Part of a small language model's weights.
Architecture: LayerNorm before each block, learned positions, no biases in attention or MLP, tied embeddings, capped logits.
Training: a variant of Adam for these matrices, 1065M tokens.
Each number is 128 + 32 x the weight over its row's rms, rounded and kept within 0 to 255. Layers, rows and columns count from 0. Numbers have three digits each. The size before them is the row's rms in percent of the matrix's.

# layer 2 MLP down (transposed), 1792x448, rms 0.0341, rows 615-677, columns 224-335
093:101151136132132120113087132145094064122116179147159115164145088146084120153119095169155087121118136120121068167113100143086159139118115149111123111126125119216043122173109199134172113104146141152121117127134144138082149122142114134130156182114255117122164142150124087149119083085149172154104144132109073093105088130151175120092114143089
107:165119141146145118126151135148116103081109133182127129169143191116113134120095168084143144125154102118104075135145142102111129184169124092178088153098111160177125130098168156156089159113119140150177161166147113138103059173138091105110106120147186110170160149074075112108170112101127105127150123088137164145171114144123182131179108093132
107:162136136199104151060104127097115164073128071166052182110157191149122156112084101113152109192078116059112116098142095071152138174098115109150111091158087114118124117141141069085195133116135178143102147112176103153144152104138167150136154130106145094147094184175170115152093160180097149146107135107099133104122157129135130100061127175091
120:192192148112151123088098130128120089157177161089112107167143136098150146129122140155134129103115155130129135079129075083120062140093115119147160119192137109191130133140125099112155107075137095177072134173118140112134178103132145053055106105170190089111069149149121094062147155104108102170145142077154135100192101140147114144093090119139
100:113067128167107154140084104176115090107174132099081122113152086107119131120076201068164165163122114151169101197134073197136099144179105128116163195150186170181081104120152113114077163131083118139136133137108097119133124123124182105121129108116162131157147220132111122120078098088116142129098149123078075112103088107191086075137106158105
123:115069093198139150109081167141126172109121156140129116165093130089094155116145108137133163096112084095143038109151127051135115128123146155082130149067166140088179102141120074110171096131119156142050034136184156149119130104103125125057145115128153110138158131090150114172086104104111119104160149088133182118182176124130105104169108178103
096:114100138135155122090109088170143128154188159089144142086159098167146152127143142173051088082106092164111203150110088150115150111094110155105133079069104079146121145106139167140123107149164090117180153122169103123142128125154097103112168118097179093133143194148186138211074085172129145135097094162148130149098153176149160124135155148126
070:115102139130133122156099139128112066116118139156112108152172111155109106137144101089089108122142125083156130136158072105106180123139094148144122094117153169144063098143136195093182118166178137145163102202225163139122102058109145162090138146164255103109147169149093091139131099077131161139082105169169106134163113143150161136080103171110
057:169141120112145134159117142119144096133148116109146124137085163154141122127100153051175119109129118110157119085143096114158118128115158110154108065143145133142118177129152115107131160093133093125139128132126088139166113155163123164175089130120255145119055122151077119158176146126118123126125173154090112121156089150122087074092153111146
110:132091169155128186128089128123108121153165084112100128168178144160099123150126149116057125107078173144089106153139146116119132089152145179156174152120143068156120082095176151071176141141122127152111161146129110122085099070098128101102074104160196186124164181145157096185152138139083116180108151108107101169088112135144150130087123166154
084:118106081110123155122077184112170137124108106102092071146157154153108104093125149100116143163154115149140078110103095093186116123164149133133115161113220164096059067134179121187181087183127090083164149159117091113128118133141137077116140133174124107164121180055145118151123097126138089130121133066176123151090122093136141127068183114103
083:073093178131154107137112172131142067134103151129095113110176085179106114138150108086132111173093110080180108154162107128076143077121120125127113121130162189190048090109116118101165106156169156161146125157144130106109098069156090130103146151126240115123125153107134077135138078118158174184100132162119085130153115185136151122088079174141
108:132088115140147111102121181116139082186037088121089136112149192129117179159181148151167114160124164173164156127138190119091137161129142099091089094115102138077128101081092157110103205146122098143077152134199120067141116086080119157153151143104156120143104111123105000168177161090151146173168108115156174085168067137166062140151154073144
118:148146151156134194069155148152093148090211131145116143165125117143175145141099135096182064121073124172104109106132089098041114186075109201192136097115137147109162161159145140150126156126152134111119125107113161116061081160174113140139124168113172147157117109107123155173131130154119111085124168148082146151161137158191121067153105126099
110:166159183099139127112122133159149119152134161186102121174130072131129149131149093043140137172127132153137081156138099111094162089130156113123114111140118107153133118139131134139136164117139160103133177202205146087092120079119205153141095096127162155109155139107134116164155172125096145089117073164103134134166147126098124130140101174122
121:163135107195120119120058113129166134130139149131110168152140107086107138174115115122153050150119152080107111125171124111198086110112082128142131112091152060140103122152136094115150111115173128188158108144124144131115141186132093112169220112160062153118156109075148150114075099127155140154106114113104184147189132088121091121146153175113
144:039104115139123121070117118149118175129089130121134131148112131088092121117077109145157171131101090143159115091156098148131175131164133126139170156105192182158159135150149158139177142069136137076071129166129178119142191102156156160145241139109163070088133145133176138106121038103180118186222147184161146146138123093130102081150139141124
074:081117160124119152151071129120130084101132126154091108141152115176098111120149098066105150113154141095131137134151104101110151098129098141104125126132105140179088106133184171096139141175171175164139104195215177114106106065124106153113128162122255081112121174144113048118117081082110156166091121168151095158130111152142127114068096181139
110:145141076089105150154087097144134102116072123106137183061168183139152138113137144111187112193150134100176178081155182196121128094168102125134150049165126110065106191090088135178154126125112137148121141167134175139181139132103120171174143152131046136062110147062106111094109147079067135089154088084067166171095117100152105141139124121147
123:094149162159110164146063118146135108092099165103024118153167123090178107094101150125165163129090147105137086103098127146154097123148147122154129194132105160133089146104169122053130146198132118147107167150123109144132099137105113095126115077138077136121128183068101095150203116171130145133100134139121115153144118126130093124074099132149
106:084180159129142160111120160196140098081173146137114148168139052169157127170180104160067144136166132097131113136146106108112100068144078145118117122138138168151126143152149102086160138181171138157103113104173147169149132113079175079106140109131180128126166160139160093177076104108114184147101141094054123112089147148115163129083087140136
074:121061143165129128149074135121134052144114118123116110148183089157125127121137104058116111150145154099138138155148061102108168119119140141119143121109135194140057113139120170095166149157166144168159095180181182126098141048110113166111143146148221117092137151141150068089128068089138143184099120187119109133134111118171150145059111186112
077:204065134089130158143133147189138100099148191092109080144126086107103184102082147140155081119143112158128123102153082088111113124147202070172117180115135114102126164143095132109100114160113107195115122167109180158140120088106151139141108147108197086109090114165127134139085094132135134133141141181145020098153097138137156125170163136124
095:125131163131137122168045173120113092151138148135108157103132120145135118126142118084094142129125082083133101132144086091115196144149166125125136118081170172193084074120160133081172133186141166175129091162162179120119103066136122125122141156214190126084145142088120060123098099118137126179136141210108115150122061164135116117086111199149
130:180124064216145155125121121170156134135129146125115139060107139136096201082126104160115139142135124117183052138123157176082157184092110154102097156103109167146155062152170122112153107148132138101167138097149186096137112147142077107133143177140202078119101093097109156180104128115102171137138162159191132118123141122147185185160144158098
104:136102115108106119134056112193130125085080159140155126079135161073122101161083112078171088156110151095082176142163121163108057111073145107145142196121163119184100160164104170132113167129168174112127063156132094088097165155106120118155125121162136088136188129128166076148167151141119157167141141123130123180175108072134092142104146122145
077:105106174152138178158065098136120074108173157166072101131170116181148136120162118093114118118131088062116119171153084101095172088119108170142145079076135155142091104114148169100171127154162214148137119173130168125134158102126127121100160178133195116118155155145136099107103064142166137175112112164183090117118110161125187125087074187105
144:165144129105121120151111105164150085210134137128091098084154092081189143103152157143138179125109122214140121145116127107126154046174103099110174159139118078105164139143144069153167138134122163080125111135127090151105166136106136109148134124149036094116107118173120083107062119119169125109164115140125119145165116179118151119145054156119
097:172100116121114135159134138155183162114154063115124137101112102127104127139064125154086119141085048119090105140127144093122167175148091131128138118114164166137124174154180104101175135104142127139101142139169141110184143122108139142113086119162248120184091135147230174102115121137139158102092120163125138134177118119160132135136083121111
063:131100152142126106162065168122171050128116140152091120158161120197130158106130100098088097131131141071134105121159098112097157124123118172147126122110118160166090114111123187099163142150130124151130085178163109129113141051133121135101138152158255143116145174144136097132147119091115132152109135177152106126119079123153129137109112160135
098:129117175146125093122098135143155089124075101166120151106157125157116150121164112118109132146084104084113123124164123099114168149078124138149138095123171163166063093111168148146146110165171170143127081147170115116102056116142098191123149149149247137094139173123116073108139099098144156148112150177101098133129144144119123137108094153111
084:168135147104137102179109121150108141118152086178141132080127083119151133162089146106227152098136130195188121146104168115090151093134128113102103086135170114077171168109129108158136129114115158081086114093063101169201102131133157065108071106103184085099107117194195153090102083168196128163168156182085081155079141126171107061118054155114
086:145084137181152160114079159114157094151115122159125100107149104142142140140100123083121072184120110131170095152130147129088136123075130104136151154111141154164040131156153160057165082133142142083139089219192130158102143054175111182091153143167210122155127161043156092146138065072119173125087095143204091125136131138142144067091067133053
096:092142160143125118117090170153122154115113110093109109111079161058114099110119130179190173171099184150088145158151082164101122106178177137128150111118111143152088122125151127120116119122120073157228119093144063117137123122096136154108129156173174166157124182144137102115120131155056094146158183098175171154182144155045159093131165167155
081:092061108129128125144076141152083091158109136166123121111156113215125148144160144104085113118108126105134125104143094117103110115165122116122195118107114147066124113113144213133099125170143136133137071146183198071144104069142174152105155191132175122109119170135136092093097090112097115177118103151136128102156088142138134131072159197120
075:131110176151121152140071160107082090096186128138103135105156134190173120155189120080139120127141143104100074213130132128132111071107127188095188143096122157128065133179116185101214207171147108089101123114140111139089135083124162160121119148152172098111178154107175099112109106097121175212072135178131118097106102093171134066083097184129
172:111095098164146118114161111099119182131176163197138138130141087104067141128149120137110132141084106091155094069112093138125151150103123110121169125124119109164144071117101126157189158112151141146131112168127151159169132143121182225091091077133157121115088143121083102105161093155105143176110116117177122075121114128110102126134092129165
071:117122131120139124092103130056091061121159144178089121132123159131162078115197154134121149132134108117118152146123133138129065138106106164096196169108088164130122087127144141102131165175146104168096105126118108082121084201172118148144167137180254168124082157116158134126169125144183174145172091132073148133073142133135150134154144126096
101:090092158123120106167133141144146114167126157155121141154126074113131144144118115142094131055099103077150073176151112066103116117158065151114146100153177202096107076152131117074160087167162168089086133166165071131100111072042153085167120118094193110107104135144138103125105104117121120199070105174092133134120124163192156137095079120127
089:118129167176116147117118135161137098151161141138124103118161138113113122100171120062146105164103169081145154170148080078105190154120125121155132117084112163152089116144126156119131116154142187155167104206171111138133122068108095140082180157160255112086156169153105058109133101112107129139091121144166081117153132155128184137095089187086
107:067124142184122180112165107131082192115148185124062155126158126101148089115109145176122112143113131115138085147145142160087109109108157132125142141097105213091121109088123121119145114117141134148112127153093130143109114130095144120140098105157130162139179172092100118180140086150079137137116093092161171173066145135155128096141123133126
117:088120107088102138135114156118136082108155176146119135175136158166106121197153066139221135112129116104130084134135104088075109127181118140075127181134079130071110134103162166114087160104153096141176139132149094103077107019110134131152155115119205113086140139116124124144059148142094156091156106167200096124100093141123152168099105184116
089:119111164143126120148074115163131104129116101140134124132160113168128128124180098080090119125142097096129108141131117104097167133176079122105111109097168146156104102137141187107155141160197158175140106169158163115118127103134120146137151155133179111079169158158118100115075027093144169160091143170150075102133119163135165146054094165101
072:128066143127124131147087134135140069157148120174115128118196118189129146109169092059099099114099153102159132153145109123104173120096092145125119131109130162182077109143109179092142139182185144167148093194191186133114110054119126166114114126146230092094144151134135097110140091090109174166117140156160102102132107157139155113084089194114
131:153134103107161120118093108121113130050130137097126118121124116094159151092137126170167101080105095162122230131143092074124112050123114050113137172117141142128109155134108127118126126133105074147176134103145156148179112123071129121136105131191212099109125153193145125065102154105182108114168153168132158171151158106107090157159073136174
107:190094120205107107165146108079097131127126105170134153189160145149140150133087121117112169158094180132134153093144119066139132162109126151145096139036127180112113147109122177153138089101138192194107119045136182126123113147092125176116163161142137117227152103081183140085109091123061177102147127089151101080170140151103069162093219151132
086:109084152135091143156096132123105082144069134130084115135173156135123136143149110116127128144077158091124121142180098113109138116142122153126129101130162123131110084104123174115141143192151159162135126176194158126135082110133117166101141158143229122084138214125122068128130087097126182149137139124150120122129094118118134145084097188106
104:100108147133064089129117136170118108186134176129091097164161113139170117105188099112089141103032163129165147142213099108159140124141162127120107164136097174116133048088147155109181182148066112139110150154188133109135118122146215168107109075119112157091177185173177126121105207119165150156116144162143117184129155123124124123133171142091
078:120081144132134151127101125134132094145154119164141126115143131201143130116160090070118106153082123125135125141143091127184176119111117183098129113084154089134088141163143122060195083141133174197156107156165136093138148071147128173112112148102134111066172151121170085107134112079171202146046101123137062102155128107167190106106143191099
083:131110138152103118142104152132134087159122128180082119155155146179133139111151086063140086158140110075133092119146121117072143148158089123103092107129169150140069083140167164110133136162168170148148136169195132121141134096166130144080179154152247098119141191121119098138119102088138177162127165160146084112142153148125143125095101170100
108:122119057165122117143132164079125120135132153119100162080180101156108190146170168133094085113210131069139085116152094139122168098171112152112106120127119191166152038111077194159103101118134131117087124130146142099110214105105146127104157112118221129105134171125188070149127132126178148114111151120186112112149120134133129095087182147135
099:105129144169119122129135129141118166133150138126108150110089099175216133090104119214131103164176122132136062123138122066136095071088136157121180090149138092129123137094168147103072149131116055124115120153087161107151132085162150174106142127114118125138112130103090158102106084109138096139169094103170146061164199153177127126093146091176
097:097063178198131169158146123147136148137148110113093124082126143127150069046139089069105205153139066130156147099135105120137138107084175125165191114141163124153134112109054097097165086106141082126112132135120049112150096104172158064158113126131151136048163151172126151141154095086131160178176124089131109136152168083133050122130099076143
075:104048124130092129131091137143173061107108097140066133139157080184117134108136091079135118127115155106150123137168094097099137125164101138166119142122112158174073140078156177116164118131204152149144117154174176109096118038127135127111124154144255117125131192153158054112134119077104168174100091159131052147122130133141131101090103165116
137:157102122141117066103130174175163141084131089105111129099108176110125109126082083130137093136122137147086149183128116132103132159156172116136081169106143155222128115106097115111164132125126207081183119184139108172127126137127068112119176133161129103053147124114152149136144139126141116110179199150166117084089139111158139115089074187107
100:118121096116125113111127089087081109074068142072140143131155117148156119171114104071099115113099103116040079167102077137139138143145119167067105090092111122103105018109089140130133124100081127152119124168162102138170156153104110106156079176106134139126095114132171139140134095126188169069163152135095148116101169103128113162174099135149
163:097103192129108092129157082119100076111159129116111153069124070095117082069136113117147107140070214207132127128115133141169098156160105120109150136161067113173132100114143117085189079126144110142109119132167106136097097086135109203116189106171161118071155136152152130054176115128152096123109099168122118133152148136063105146111123122070
086:112119084115112129149124149112067151125121149148107099153106080107167149187077166153145132144190149025164077163150102078130151133111112165094101137131155141150109164146082141146037108106109137101083165137076134113138146155101140112127059096152227070102118124131139141091154160106181138108093104146094143159180123101119163113135149169140
097:139084200182099170110134108120148136089154135137128120164174116153134120117131164126111165143183081129101154102121121147102090158162115109105129145158138113118131012158127145159157085129122132114148137155094102143135144101167116123105169130127238103112113131114130152128101147187147145119131135170085184106114158067125097099100147168122
112:085076149111096104096056155134125060129134088148149156137138161136113085127158110109176111115140145151107089147128083153150154136118140121116126186115093126149099146143141150103113202126155142090100120133175107119140116100116189108146155157107255139183188151095111100126082062106157122115150113130150085146135119172118118092104101166170
141:113115144174114145114172130141086067132070056156118130115135102144118076104195139230134175086145153141119134078107141128154091080141087130150125078120096090128094154125132136092120111161157065136120127125117151153154102092128114099139181139087153123050190153139188106126129111108114040146084129129069042138175164180100126143130123141151
120:096123098102130141121095154159147069148138120157100127136153089146148178136067085088115058123080142149160092099162102086094157135146138113136133091075129141084092126157137094096132168135175147148161105202184144153120090041059145149089144127099255112128165154106103146147143089119099138099101156148155126125151112113127133128087153129123
085:119107150144142090133111159120133120141082113159151146156168122144118102119135104118082110155095107078122094131114118115081148093163094114111109109069165165139109110156131155145162135157176155126185090177147202132091115085141127144123140136118197097093138098109132112106099078074154124157086172166172097086155069152138161129082116154096
# layer 2 MLP up, 1792x448, rms 0.0458, rows 616-677, columns 224-335
110:091132121082116074136180171071137115172087163148131109157149165115147122170145126081090118158132097137164132112144067125143188132127103089144122135122138126103119064099185126171129141120110120094133127134138128123136135056194091130134178078066145093131086117105129115160133112115118146119112150083061094132154119170115143143190142113082
093:113091111126081146148127148180152087094186121167127137159158086215082093134129065113087112146129100059114128152158127153100110051138107168141187103089115103166107106087132138122156148123138172117176070137162136113096107093132093110057111189113211097097139164135130105149069075108125137137135091129145046091153111134103178152137110180107
123:081129136144107169098109116088114074109094167176093082161123133111058146200154121169081149102115068134124102116159109081106140115135147137136215112123148166144145122103083106081133145141136132095129123109171136127137134068133096137131114094106148109124199144072133070108107048109154123127106119181146130133135088109177121107133107236101
095:100131125162101121108115142135157038132132075189121122124145072181128088156133111078093075122141132127141102156173064101104160120110056147123163097065125105195077064100124142130114123148155133102174108135204198152123102109122114160108098149121219144142112133120122112147073062084109161118087117139166041116157128129115177121106100133079
124:073130081123106135147116158082131115117141178137103067154163164181134121161066077076102129186112132078110150113158111132077128116191086127127185163140146134161077105124128094044086115152121204116130102124134107115094180100154136085100190142111185115172124140146114098114025045112133121169121120131156109099129100108113188117131114183074
122:081121199201103122172153157115137135091104067098119088116113070114102078141138084180130151118184138149076086136147130140057206069104118121113127170125153154135111097118149133111182144125147176085126127186184158112140119173096084127130110135124143131114177133124106166116126107131142103104093108169104132106089106173156117100154125128126
075:100113156145095092136059155146102070148125096160124134159126120159115113130143094066050079136108117086136090162176107110078198128163115152098106089076157168183115092115135219077177136182160132114128106218190170128100106106122107159114109152128201117103156134151127132110073109100159146126081145202169084141104104158158164130071103154116
090:053127168156142120174047164093145088128146160120154090120185124112119087177145141092093066147127122136113101164122121159090164111119143122156134157101106186136066091158112119106174141193175189115154145135180159135086034104133100106128149150085155149136171123118068109083125035110190139131085126168132133195119041185163181055076080120120
098:144109109162121122180099169127155098135155116145132100071137119185105124144136081084122091126156110086093098175139125144078172114142090075147142130069114115150134090093122112137125106118115207149122126092161129168126148109071091148115093132159209126118138149104078120113153092121160154193113084141157166049056109140094182128118107141073
101:108156176154092118166074175143133107162108113155081127148141091153114085117105127094098105131134111071149127157170068114107149123132122110135139120133188136158135073046117170123157128134152139156169079132138164148120137059081094154075147108116217133129180159128141124088134067140140137161106085159120163104076106141131175136107142114080
082:109091126146102108177102129161121060159141129181161105178141128153124140172122102101068139143092152080138063174206070138086135135136065127123147107106212193194064088113093188105131111140174157138143102143196177127098160084084072135081158137117175111116133110132107085153106114069137127153104117164133100095129088160124167127083110151110
121:123176105146110123140164139109062098178171097206112155168118174144094110172085070113128096091109138069156121105164131115135253132110062148114102164124098160160137113122155122098113059149126123075122094072164123089128056085189161100124171150072165091177126122133160126071078115107095109066063144144144127159142114095149075067158112177108
119:142136130135144146101099111169112092146155111146140148128159133161134165099110087090040152098124099131063153173147110130081158084100112143112114153094190149162075113105139098079129093111104131095139103146193119168080141118157115092106165134088167107153205144135176089175051111097095143187071094188173109106127080108154169030122121126153
112:046117156161108151173124122163125084161136073135132098147143102161101115152090041070116061105108146162143130174159122111089152079136135139128119115133180168141095102137174148088166167131108179160154078144176105170181155126150125212125127138091169141126117143130174115131150128121111108166077099134111123108122134119161220110162127128098
121:120137144158098146108096064174142077124172104159112084167146137183063057122151115096076161150166096121107114132137131143147178084066128106102126098121098096207089055105105147159172153125102180152163094181138153155145147125117091183131131139102161126099153135114119111084097094152059105180081119064127091139151096118154227186128164221146
127:086119149137127142167136181159103110137140101141123102120107175173158105081170107047089130104068084138086173184143075157105106112142111177068179135102207117143112112103165098091143081098104123149078093098183112157119147145129147143102154103120178126184156149184111105120125077121166100145122103157088135131154150148153192093150130108088
076:078111160173113104166058112141116092136137098130137140156148117166065133128170077060065124119150122112136097189147098144119163122150094147116156071079143173166124101116153203095171130148152169116184100163184232110116105093124087168118121172118180116096127139119105095100078082091139155137094097179144100151140101127150141135059107144134
119:154107168146091160105072120163139069154143059167099125117122116159107103113137080095082109105156136091121151181172082194075134080111071166125125101079118194132117113139098109135101102133115133064163091119186183135153142111153177148109209101162149126150126151180137091148152073125085084136098112141169137114111048098100140070136134145081
088:054116115167101116169100078156153064140123099183172108113111094172102118206097066128121101087145139160155131144150141113126151111106083152136106160069159136141141125105130166160156124143139135153168073152151127113113108080083054173104155199161241126065104142104076114131079071104149152136132117160151062119092146093110169170092110156154
095:076162129158083210135150076160065056146125093134097132106137120111059135184125111121120169116102112079167146098159177139134146187115061184125152125058154152128145131090073115179172184116124130130120115166112126127181139146095108163053085160104160159093127142123165121147112067137139121107074101165180111127076118141111196095087100117181
080:105076140163107118172077176146155074158132113152126112176149095160110117119131071065094100156118096089151105172146084137078195107121119159137138089060154185119082059123086200077185138159161177164139086181179161119100156082128117155096119156119170120083159146150111076080126124133106126139123102183137112158109116153128173131072081193120
095:170118078165116122150120110132116142058162139124113196116169132157112067226123111093124104124079146102068109124140162096104085148121119159082133117073134110188109054116184118149205108151141173082122124139146123132068089088062128188123090158121126133099116126107068134077111133142116178127063116149156134100113136160111150137146095094148
089:144101116149118107120094155096176077167153107139125133141143099173086129090171080105072123151158082111149102080159081107129165132134135145143099016109162167119141074116102154126153171133145195142146105173168151098144127133143117136108118157181147115134133115093125065115143140074113133120127160163134125115105082156146127118091133136137
129:070133152185125120170106104131142066116115134169130130131096141171111084117132103146064110105111132085072156179153152158101126079133148124094170124079101186145094153129108097153161137174165178132109117143168157144048126116119099139077117148062165107124161114123121080053117109102152162199064103136160120172117166133144116138089082140070
107:120118104232129187091182126095144126079101105138117150060143114129080131171168114091130066065160127122198071133145121177124131113109117129124080145136154117115127126114079123086189093083101137099108147181134112162109105134138130195135119157113140133032165147088071164192104152157127119065117082167117146101130121150043141102143120106092
097:129116173138111123145068159146158068141155120138119137118172097171137104176128091040099098122123120074129098169145091152075156096138114155136183102074166142170110111074121164111132147167135137151133121170191140099131149111133054136087122147126173142102127169131129093083109104150165091106084096157130104138104126122106203177067100130115
134:125168095102094157193152089157181100141115141154119121147110089090127113159159080163088178143164117081139147069124114118107146106155112053107153130136185100154060124099189151118149093131103152080125119150138107189093163080122105074101161140177171121158157129140111109150093101110155119145093087136088123122135074136170172139130098173116
102:040100106119126134128105084124151102106120138151138089096163198124187150160142149113145107101140171138135139141122055170094096154102171144147093129133113110142133105150133176126154152164142116159127115079143131139050113064151116130120206121074131123115155123169062079121106082109157129146115115162153084133105146186137132102138162108131
066:088104155154129135169086144124134064148131101166108098164169120192109135108119096080059081114124114075111101183139100135081169100107092145137169099088174123133114099121114200093160127154164182126153138186185145156108139062123096126066132145135210129108132110122083121113100102122153065145117099167119108135121096148140145145087052163130
087:145096158207116085143137173106149105131124130167126135133175141108093134142139096070105125129098071064165109136166138110106135116091118113125112112103136175143079111118201144144149125164159130105108125148170124082120124094100142161122143141138149127101131143100062118140121144123171115122117139145149118144119107134122113211098096128145
107:073143118182092132212164120163142128079165077164142149132084140174148107155037136054093107146069091085125121141161162099106141086161094094122152115125144144137138137094156159103098085130142102147102135099114129091121179110059117160059136080091135127186187138117147125095103160160122174116125115153127140130097108134167120122134129153108
089:080105135132122170150098125203109065094150112162138079148153066121135103096097085108047107141152127098116119179130090088090198078119104080156167094088151210090081100151140131085178153145170175124154124167178123132129144063114144114075137142126213121079151127136155140139127139127144136107099121140133057185145123114138190135069104111124
121:107121158106109157151150118095128100156185165167137116159107073152141114087140069130073081176129141064090130091154106154081167098093101173123114073121106155116119141148120157074156119132127171114112075108193151137110184163109066144092094126154136115158160120127095097141122104106134143103067129100185076142109119103142150112149105170098
099:099103088144134148140135131164149070143155155142141117150120120146121095145122074083065082137129101097138103136140133168074181074115114166146195105081126141141100104117106179070171159124169178152075110206159130103141110097108108142070120131138192108146156126116136091157112079107146134115113152182135153133140093092139154115102087118105
092:132139143183111132113131193164118051114126129119134146124146109153110155135132113098110097106130142103129089146166146133095176109124073142133176086091137125195105069107099176057152138162139220144121124150135123134117128104122139156090145159097179140073139161112103112124090099162168131152108129185112127151123157163158168137089082128105
135:128137092114141102132111116191148132163166166211131082109140095091117091117135081102054063171133145054093112099133065132129183068117062101108174151161146121119087082106111155072150138144119133146147093160125109138128140023135134166120124126149173130052156147111118041133146083109176123160092071170168115120106166137139159109079070223157
105:139167111124103160172144078161099115134153094133103078127135112128144149152093095130120136119158109123092077175168115104138139107114105121083158172063155110126125149128193110118175096210125132098116130124146113117164130115153139156165147108082159064154133108144111120142106122105104155120120171135105173137084101145113159106145069139093
115:131122156169118148121143100146157086135122163136154094126136119109145119114087100124063123122063091043117163120143112183129153093077127164127131115100120202150107145125117131113110112144154128102157118120167139136160126134108102099113171146163137130136217136133110113176161053142137153117079113167135139160100116109120150116073123114140
096:087112179136128177152085123149143098188092108110109114134156148162140136143186096061094128172126141058132054157128129107105189126150083160136116076098147129171137101126129136135109154116173099107188122156161163146109126104107088112084126159156150148109148157137073161071138035149138082148128108147116117126129085170168112158076123118068
093:094142094114111154163136059187121057171138126154129140091135129119107169169152128075095138134174131151124112130177117114076162136099076160063147108056123116131098083124127134148103156120145141122137106101159104085137115115069127175124094112123243146144089140106097109064087106107190163151081080148136117099110128141133204164128107112127
121:078124121095105115144160146128137110122148095143143147143128072115132074220117140073125110091151097169149129123151131091084209107153050107088099123114135105146076160121151106019121105154123135137143096136130122128147106082145119156151189122098181128088088134144140160113059124135075135108128112099102059126172136135150139150161125136157
082:121102141125105117144041083159098097121100083135118141118143085199111125129160096095112095118142155092114110135161117148116141117191045119094148105085148122139082102126161188128167194131173143176112075182132157145126132098184124158091160173129155063036143155145135141086110087082176133145076134156102071132107122147143120176089140112102
081:087112155154124157150071113171105072184131102192123151159132100181132112138152051065065100138117133133130146194160124122093190091096089141132114135085136160147076080123111179119150125180164172143161085196164140139122139052137122115083145155145178068066123147122126112104100101107146145122115108213129094115125097141128181154091104122122
121:112164153039087052105116148107071085193162179182129151127152093145046192173135101096086133118145072109138063150155077143119136077114127112121144154145131197163102111057137142093109055171097154124174104202161077068139154099134074176093110182156173140132162146140086059118152059087111124135162109137111165133114072087132125098158104164077
111:159107146118105181118114084138127112105142139139137073161131108182079133171145112104096075120083151116095131114133120148121145144117111138115165069013130193072098133130148147113190105120148079076148127143201182113134164118086104164133112095103131146111122137119142147086155081161130151106117126105132177145136087187160160105125118157150
076:092074113139139134164105168171176048129129148139111103094146117157133141140170082097083104171100127090134100157135155141123129070177094166123135100094136099139130111086122193110157127152175150126143122185184123120117114095119116151105127156122171129051118190130109082129121120111113173118143133142140100149134125132117141172083068175124
093:079140121150081109162087117145109096133127067171129101097124086208075097164067092072124069107128138084109113159193138132121111114108065146123131063090147126150100110107174131082152076100143160160125078130209143127111106101089142173043111144098175096147117150157104152134068146126137092138109138127181156141125107137117144126144089171111
102:105091148133126132155088131167114068133133130147125137127169059164121131138156104094092104137142119102156109146148093196127178111107096185160110132072163156149110087092098194068178144111119146151154129170178124116137155112139080194053147167109177128072161158131168108085138069137137139134111128156161136082109115142117191124073124156061
083:115103126155121105173094148154138066132110113149116090127187134154098105135135074073089139179114078121135053124174085136130156095165092117142131119087175186160072091107154127089182149147161143143153085191188125070111125076136073173090128136150180110088148128145103095099108077071131158124123107150157080093101110148154163125078121187127
105:085132109112125149183106087148074126161171101180143136175129104190078109142169098096115102105130133078083062172184155168087155097138058177187160081111123136120110122114175135127117070128132147131160091130177154137140175116083108124130070149053174125126128153094111127131120085107142177163072113117150089165091065139098226119108158139032
098:133161121158106164165129085158103065111153123139120154165118151177080176098128149135099121074111130104166127184155117133167095141171132162111163086142170184135157118140195103129163167124171113166188076124139158112170156153132104202084118150152157148134106114136135090142127068119108051153070078161144125165125100108129182064100132113156
119:133133187132105128129121185177161093149113145152134131189113061149152145095192107105128146221151083049107167119122105104115125145106144077122159119092114189107089078158091130115185100073102160081084097145151111062121123105128107112099120134110143112146057107139138116107142084151172133137119132138113129150125121113144120162089070144142
076:091121149154107126132070114130156032122145136154082115159146139169116109145137097064072082130114141113142128141159075176077166100166070135152129087097129124162073122115106186105176122196169181142105093204164178114126156062101099156092159144157179087060108131142144108109089115124129148119097122168128093140116078125168175112080109126128
121:118105174134118147151108175119127115152120080152121102119139107105137065140115077093056094157096089146126143136179040194087188117166156180111087085115160135127078125118154120074145074155132172059132133127165139158155115145088072165125118087143156151158140143084137191162079068112092098064140049154092164096094101145166155090132106112150
100:120079093194122114062119109143091150142167126136139076104166091164149174142085098105061080068119114109127122071131119139085172130174090174121121136064187118146089074135123168111194092136137155158135137137143107084090131104141186077126104165095151087145151123123142126160082106102150202090089166102105176073141128181144152124101162189138
121:127161159147118081176092144100147152112135159132144073070136117128107129143135081120085083085124143137139135118142089161082111133150160147114127120111119217143093122115087078109202099177136166159154136164161172168071119106102098159136158113142177091091150144118104118072128148125165102138117108166106151124111094096092107108130079158110
107:092188129125115089106177105154117146132093160162157140166099142154113065216131147074107065119121131082057140184149192111164130132091115165107096128105119089122090096110132146130146113106162144087154135087138102156108150114123149199122100126170144137194104119063097136140156118151164150121091134129098174138143120190127130021161117091043
114:128189134080115125182159109120119095119129118156097131150144108130161035126190098091089022124138096150079094110142111126124177075144067170102109106084127188165127107126109154062163106161125162105104112154189146090089133119121103160150121130155168115104161124088103090133131135101063094143115086133107133115154117111114119078125120102101
091:109163147128106137144161081143150045058179122210148107181141074126149123128168109151096145127109161091150110098130162104123104135122131165121111124120132127160091140121177172106195134124125118151113114164193143104089133093122060115137156117123179158064142148080169103106052113126188132134109151127112128156127120156168123090071091160167
122:054158157153141134138153146128108114130085128117143135103149090138161149102186111146126150109138156147128112204097177157109124122165138156120186097109157101124133123077161106090112140178147108165114109170133089139116183114129034156134170176132154131073140143046087087076118140120161087128144111111117116094151134141208135153156129141116
098:134134030130119101156127108199170072148096099148111084119176140163128119092144098120120101130090098124183079140163143149104143117102107097148148153083188177136094137114096121073186194133150167157157087199189158088113073095115166128087159115087158134073144145128147096084133113109161094122107135133129085128156068156175158046130110161153
092:098159157138123113143095151123103107152128139158119151181169065172086100145070100093051124140120112085104125146156123125106198088140098179109110133049146147112074072106112192141184157181144155140118122153154150129126141109172133104073137154100171102117211150171152119084075093140189133102099148187122064084098084173108179100078128107090